Each number is 128 + 24 x the weight over its row's rms, rounded and kept within 0 to 255. Layers, rows and columns count from 0. Numbers have three digits each. The size before them is the row's rms in percent of the matrix's.

# layer 5 MLP down (transposed), 768x192, rms 0.0652, rows 546-595, columns 64-127
094:145082101113151124143120074128176147121105086103115125132160121146115121125101135096132109125107120152080123146136121137116144114136155104111120095129151128135138133171103139150122159092157128
097:108118140150121097108162133122164153116145152115133148138141130167150118196102124133189134182168159053125171170128154096137134141127162106118132151179144126125123119153162107149180126124109128
091:145147075136119142146105145127138171139100112143095122144132144118152150116118119145157168157118133117135098141111095111123158173120132110156132122108134117087144146073109148126115129124107122
109:145149156108144124121137166157135109136120124162068096098128096139119146121110134121134097137129124099154121114105133104127135094123147117128095121186120143115142088120161135156152141135111079
107:155119142094136108121132115093144161106130152099181121127195094148117126121107120110157136158096101141121125138133101165151097139142092107113117143123125155126089108198098127141164113138144100
103:095144097136164102150119125178135080094103117138132138128135128143120129118141135114116097147135102145113181089090107093114100162126184174118163119166059132124137151127150136125178147120135122
102:102087103132080158143113085105147143175134076135152097116121107133144140144107118130123123147120119129138144150150122123162143114116150067151158119139165123143136135161153128175164168127124159
103:163113135145094138137108156149094070113162136147120093112109131106131133103118103167110120119101110140103128109140104125122118125105176080116130129094105133115118134124177147149093135102144106
099:146132154146153124123130123160172116144148121081096151150076081176145133142163132119097145177090105121116146106150161123109131116077154111095169120150122117115155118142136132114141097124157148
100:189156155132129136130119141152122143139144116099126089144117122119140108078143133125154123141154116141125155168158119108176133124085100109157099121158144134134128117152130129159113141122128137
091:103149138134126129148107106148119103120140142138134134116120130053143102117108149132128129133154174130124157115149160157133145115135149122138176107156123153113128097132152102118093099120123152
100:126123126145106144114121143110120151119124131097123167107131128113134124139106106091154129133136075128118126134112112096119141103146140128114134105143189130132159154130115091117142136164103143
103:121183127129118096095208114094155139109151131108138161143076154130131128099130131124173155164139130122130112129153158119124109088092138112138133124138151120141127115175120134136162139145175124
104:149108131156134135119157112188099161098113116149086083114107162132121179167094112131123144120100142120135118116142152134140106132067097146119127074132108135125115120153128125100066103173177143
104:138122128118162118126100104160151102111123155112116153087118123108172136145123097088111144089136094139121102075139115141149103106120133113129145165147191097135132124088158103128159136116131156
109:115144124110131129144139119155132113131175114117126092129140154186160112144091132104145116113134116068111141138159118121131127119116141063118132126151119103123149188122112103152109123094131103
098:156095138108145104150127152125136132147149191167117162140166118144094139105148175152112132110120126088133136095145160130099105124093120151108126147157141112117138150147120123116082134145134131
097:152172115161174114144113155133101101134075133136141112122146149071156124112130143095122116115146131127103114113103121099130121111159103100135153121170124093065142132144127149174118125131163164
096:121109156117123090145095123119147128123133105080160216112159101109142133130146125113166115145156123136120127135134097113152073111114127110112123150112134143140107103121124154141099126145106222
106:115148121170106094135129109115117120152129110182118135132103117127174119122128131132139150113087104130119122113090136076137095116112121150145129110197177128076134103153177128097133122122104142
111:157088138157127146130149156130146135074139138101129132073145074100106157108143137147120119141105137110124111101129110142106116138140144143106138143108134087132121170133138116131142105099121176
113:149095144122103101102100136118129132126130116128135102085120128161162109120095124148135131146192093121134132140114112169188112111137131123151111119118132127157120143100123125155123150090102160
101:126093116126100114153180132101123129151095142123185102134125113143117159149113116116136140144175121125122151108121124109158116109123124123136141125168098135140080146150145144129122130110151114
093:124105092135136062135144152173117127153117120126159084125113076151119165104099063115122112131136129103131164145157136124159142108122148109121084173100149117124136134157172132133097144147140101
112:131109136135119115112160090137104142110127112094141151104075166119157117117145122120123134133143145125143146111123147149125109117077174134109151105115140100147134143110117144122150122089104137
102:142140125146134137116156148137144123109089101124157150141109155111116079098122113159138139122156136122132122115104116098139125115137122074135101102137102121120131140143090127121136141081103119
099:082090165114120102121115099128117103170095129158134107140123135085134124096113138155149103112097088132143117119110146146131149162160156109119109106157119169143151126111101133108091140154089138
094:170142160150157124119118177119103148204137089082120134168110109119091113114100175125127112109119150151117089136131160149137131143157127130146132162115107142128096161130150130168149162092110140
097:176147146147106156118126109146147122148169126159126159133144118114098099143147107092114147118140150154170134148089085138168136132093153088120136101128106145114125129158094115118113157171144154
100:126159116151138114150137153115146140075138112099160114124132146126145117106136132126114135155120141169089124134098176125138145144115133115091098114123143076131101101151133151096079182083108133
094:114093154082143167135100099111147148109134157184116155089125147117089149121140117151127110080171157118182120168126173176137091073134131163097113118144146096139150126132147144119083161156153118
101:120135110113074132146117109104124156159107102119117137146103107158148145124125168130168107104089142149143153089168143179145151140135129105161092084113086166121121158111124136142108147105116158
102:131130153092134071146126124099114136187135154149121154127162117117137122155109080136130126162122128096137112143102129109082062113142137135112131123136118123137134097115102088120093144134110142
105:153123102141151142116145131126128118131119137150139083139162100142123124135107147110097113108156099122106109130157148127137133125155128158114120141123115140111108101157097122096169152184136096
102:138143097145156102128096124151130124122115179138115130098112122140118150158155117115109176121120160151094117127111082100138119110118120081106089117137162098144092116098128159150127148128120077
110:146159108131157091132136145169113108130140088167163095146137128150151126128118088123101110124124130130131110118129126121098156122157109096137119125131138126155160126146111106118156158114149148
096:132093144165113132118174112121166188102095131128133094138118161123072138111132138129102175113125117098116149114127142138163132079091097144122123145122092109136146122144111118119112149110138119
100:128156168124134112156195139120130104154128117139145162152143109154087147100146140139142099124076165157133145147133153100119142148139117151102141126143110105141144156109119125090137154167166119
097:109139128129121119124143148141118091088106106089095123136144168112159113139103072162149112160070130126171084105107135100157141136138097148130133104120130096128123115117073141142151176146124094
094:151142111087117107122141129145132169136111124124123146115165099140112128149115188119089096144163127124118156160138127135150116140142117153119123157156131111152125152120149112095105085130132138
100:120117162112106174130158172079121142131129134141128136145096188119136132109103116134095131096143141092122135112146168130199085116084167135114118126120163095105142093149095153141135107135168128
094:130093094146113165181132104094157152117092123127130134137106118144092132126130140163142139097132120148137101104131141123160131134095098156128091116104085120120100124103119125083144124144080135
104:140174100109153144106104154155121152098165161104150136102127141134117128125116168077091153146094117143099095163108164143151116147160162129070153149135104134137158151097148145140098103104084160
096:141127175110148139087120176130128113095118124150112136101167107130126105098117155133168104129103116154159133111095130166136157135086135136128153128094103149113117130105119127131118121116134141
098:146094121162112149091136119133130148101112148103126125099136173192147126113124163136148154119082112106146161158148141077150155096133134145154105145114095126113123157137114160119094106099152148
097:102123092142082172176090163106145147126144135135143142115100122140166160135107126145143118121126169132134131122157102082119126136103138135134111122148178111134122118136133102152139114116117087
092:157129116144135096109148143149120196098118148199140135116133155162142183070162139148130161119080135134126131141129133125079143176134100163147090140106121129109125141121129122159129129147130037
097:125138119137149135139158134117130150120126152178143140112129088098123127154125155119148168168101126136098129088123131152162128146118149109111111120101130133141130142085107155157134143137136128
106:160101197151128113148099105098187140132110109140133133144079092112134132101191193147136131108138156156139110094111140165136125135113167127159140125119095138146136149111147152152150150157125144
106:110107117170102129173103087130139105129132153128170092143149117151121155169118100148112127107172105155125149104178129116115092118127140177151126127130151145129103143136119113091105088158119139
# layer 5 MLP up, 768x192, rms 0.065, rows 547-596, columns 64-127
099:147112145145112115138172139107131138163068126159085129128117131103086108090129123104108077123151114192137107085083133130128095116152089190155134096085120144150111130122094132119135157096103141
095:159090119133177128154139127134104126133120133100157134125096100162131119124132179149101083151144174183151113142139066133130134141080138133105106116103132104156096138169120129151117135135114132
100:091131118119127129143111129131118104124146068147134123124154167131136128137158088104129157108107143146145144150130136146165125161152135141135169095121121124118123080119124134157157135104156077
109:141128128083107101147101158114127153162124143137128150148105159120131120135106111125102104080178129150132116165056110128126151126114136130168106136089181126184132133126116146151165166110103127
102:151112155098088144119148125085101155149164120098131114125108154117114159062114120109124122150074133137147119131137091114117115149116086155161103133130183179120140095121147126122104090144132132
099:146174109141148138126160152132129152115162148143106163146138113138139130133194171124121145161111117098137091129075164148127132088136099146109096161122131137118113147149129073100079121113117131
107:131137165121118087142142122130113122171107109099130131146136116143174140119116145143128141155173133133139130167074101148136136140158088135097124139170152144122160128164119096107154172146131129
104:160143082144115121131152135101123166129079139154156127112150125114082110092075158103122109072155124158138100130101154146142119077144112150142091081136153158108096140109109131139151171154146112
103:099118081153152106125103085120122063132122146112119142135117130133113115159136139115135110076125125134113153095120117120071145114154135123105150137101132115132135133071130133114127127103137116
090:134107133164087163123149167150148127141117132116160120181104104115096152113186079117122094129118123145096124128121156155119109124136096133124140182085128132172149117127100167114168169159143130
107:132088122155152105112108133157152123137136153166153113096146157137125142146133136148108090153139139177096104138140139110155108138099118146150125130133097145116147097162103122149157121114149114
103:145149104124156136129120109163119138161141141151124163110155135140112138061119094114145155082111106142154135156142125143113117118143170092098094143154140124162121111112109132102124136176177086
107:172195128109150137109077158125147110137146119081165165141136131147139126116152116142155149155155130113118124137134136130105148174139118131120107168125174125111130138147112113103172119098084109
098:146093123128119096121146131117168149154127141126138081100168066091081120175137129124155072168154142113123125169100147147103138116129106114147137111085173134108132099110135139152153116102127114
104:159175121132114119108156150136129153136143113096111140154127137148101153097121111144139114127104135132127173100121094107152133091129124127172099091097127129184096144150103130132140146168119154
101:153162123124099135091143117089119148130103084104156131144075123110116139117128110095160092162149142144081124115143118157083108108149136152129150143120138131127132186084163124106106098106162139
102:150110100109087123125109188154095138116109168112092139134120112171148125135114125121166113134081146114158154118131139123102136097102154143099134131101183161127070145130080080104101118133091110
099:127153099182105147108127111141157097128146113153111061134116107152127122153151124188118119139108150110113120133132154117166130097142141173145114102122093150111144100191109079117135122119107073
104:101115093114083154143133143161128119104119146172142128121110189184155097046151128133083136102135116117127161176139142143101136107155152105151116106120154108151102142159117127164097099183142135
114:114075073159120116127127121120097061146146103099138174144109153105131128131118189127129082116133151092135108168114115147154120112118108091126110178118159156183141126100113137136106170143127140
103:163101115139091182091096119111138187099127089140123144107117095103136142083126181110115102139153161157114113140126125133125133127163146131122106104110136118110136160105157117109118161127158146
092:111141150134120136142128133144113123128159158109121127176116134186140139130145148155136176119108158141106127121106097134114097073107091129100150126103141084115133128128159098142103107110132178
097:141152152135142104140101154135123124107122161086125136139130163136128115149147195140154093144093136168111115068128137088127121133114093136120103119144126106132150123129106105106137083119115152
102:107158120118135139093104153117122116100131121123101086146114152187083117134113076124163119120113149143129164152106109070155133092128105127115144106130081120144087114125096137118186138122125084
099:137134113107174071138126142151089182128167145158120127119129115109123098113127147090183125173088139133136130136101155128148110127084137157102096135100140098159099137131141109140142155110103146
106:151145079115117143160097149096119153150140113129128175132124131131121151149127149133179112137110160155103168092112147078104135129156099130130129153072159184111123129139148085136149123133117122
098:129119155156106136136125148073170123158163158181133108130095131124118112155135103107157160152109161155131160106144069126113164087081121135167126081161115159130136100157111135141131108149140113
101:161102099117152148146141124099187142110120086163126130107114165115150144148138137125111119097122124124088125115142155115108118135144137131132055122134109099130079145143095164159096190142142114
095:145109087169133138124162161165174146107151151101098106111178123160120134082105087141121077166143167148081135147123107105129156094151133100105099097184165135127153107110169115091118142132114138
095:121131127123108116130154069130116150137101124101100122139124138112166152109125123131108140108125160155113117119132087134155117116102135128128169129097124157143121157107106096106136121114113134
099:119094116154133143114119133100138087158124149126141128087098176077112104143145120096094161150183105147107124140117094131149126149162142163158153188173154079091115134099131145104137127117129127
095:102164107139102107153132095192132180122149064130109137128098120169136139115110114126131150155125153132124126134133117170162167139164140105150165134117128115126099130122091116146181111117117117
098:115140126111118119103125156110149115117139163111176114093084115132143109127165143125161102114126136140080077122096093152129126134117087116126117114136108154154108117133148114133092134126094110
100:136112116117126134112122120113141095159100120180167129130139137109128144091137147138178115164118128135143124114150122122111149188134149132115104161107101132102102095097127080120094120120148165
111:143128113113161154136115120110109119155123215104148125151176113118128133136179120109111137087147137124116132115146122138130113157146126140134131121109124119142123184122109154172112141122144088
099:118111088146124086155109148118124080125181163135152100096142111132169116107090155149179097122091140131155169103153122174095107121110106090110163119123165123093116095124131123117140180151129104
099:140147115131113128128083140121080089141110130078085157141130197085119110192103161099138135142134127095174116133120088104151116112095152134171123127118139101136101143165071138161156107113117115
100:144121101149146132159138070112099160139129152089127112122142083145082160118122150141102157135114129140095128157132109127106106132124114136105144101095109168128095139119135142150108112098134141
097:104128168137151106125125161114122110128128115100126137149151127143143152113114083116157134113127089131128112144079138120136121079130115110109136093132162158127126134147129124113150164150119141
095:156152097155169088094089062162158145118116098134151129126110137139111136107151137159150167130129155128113111170107110129096144095165125129117151108165110170188111119118128095156129143087123112
104:161163168167111119096111081125130155105150123118139118149137121133176131165142124100098146120113101104135133134122143158085103078140120148132152121124123102128126159148144145142118122095084132
101:133185116122170147129124146132131097135130161144109138158162128127188092117127096118142113180147184114128130150150114135120128119113122145162152136083100107149117123121136132132054132120119184
102:103127093143060143145146151117181145142171128129117130152135095123152170140158150159161131083094107087172123134095147132124115142099167143139146103110171114126152146139115122113117101148096161
098:094162142138145107149142144131119136179075105095161109134119118104111114131132138174128111131126155131119144121081080148127110107125124115076146133108090141154167112099167108133157069122137154
104:134131135134171077069167099100129124120146137148112127129149097153141072115137082113124136132164100137122101114148093148149139111151125124140082172106054126161130130126133154127109107094125180
096:102159133154116155154103185130133135075099111120122166148088121140115138153113110107126116114160130144133134129146176153149157134129153107092139137137150094167082107120111130109155115103082121
100:123105090161119095108121172064099125168110137080119130163097154126120123110115090050118082125142126104126095118122150098118109156101148165153158153117171127141116110127132129134150106126155115
104:135153087136108122104104112136160148116112113135140166122113077108133110165123109094140132147131099107088118142144103169172140141165146092098080123118157094082094113122130103092118106149114102
100:145143168127106124116124139102095110147091081127108154160144173169123128094122164130076110105091145113115141149118104108143115133091127150100129107114128116116119142142125118112086163093163125
105:081155122156127114132115111124139115142132133151107162133132096113114116088163140124134143107159095136142141110142100145119124159145118160123125140133115106115132175122171162134167090137119086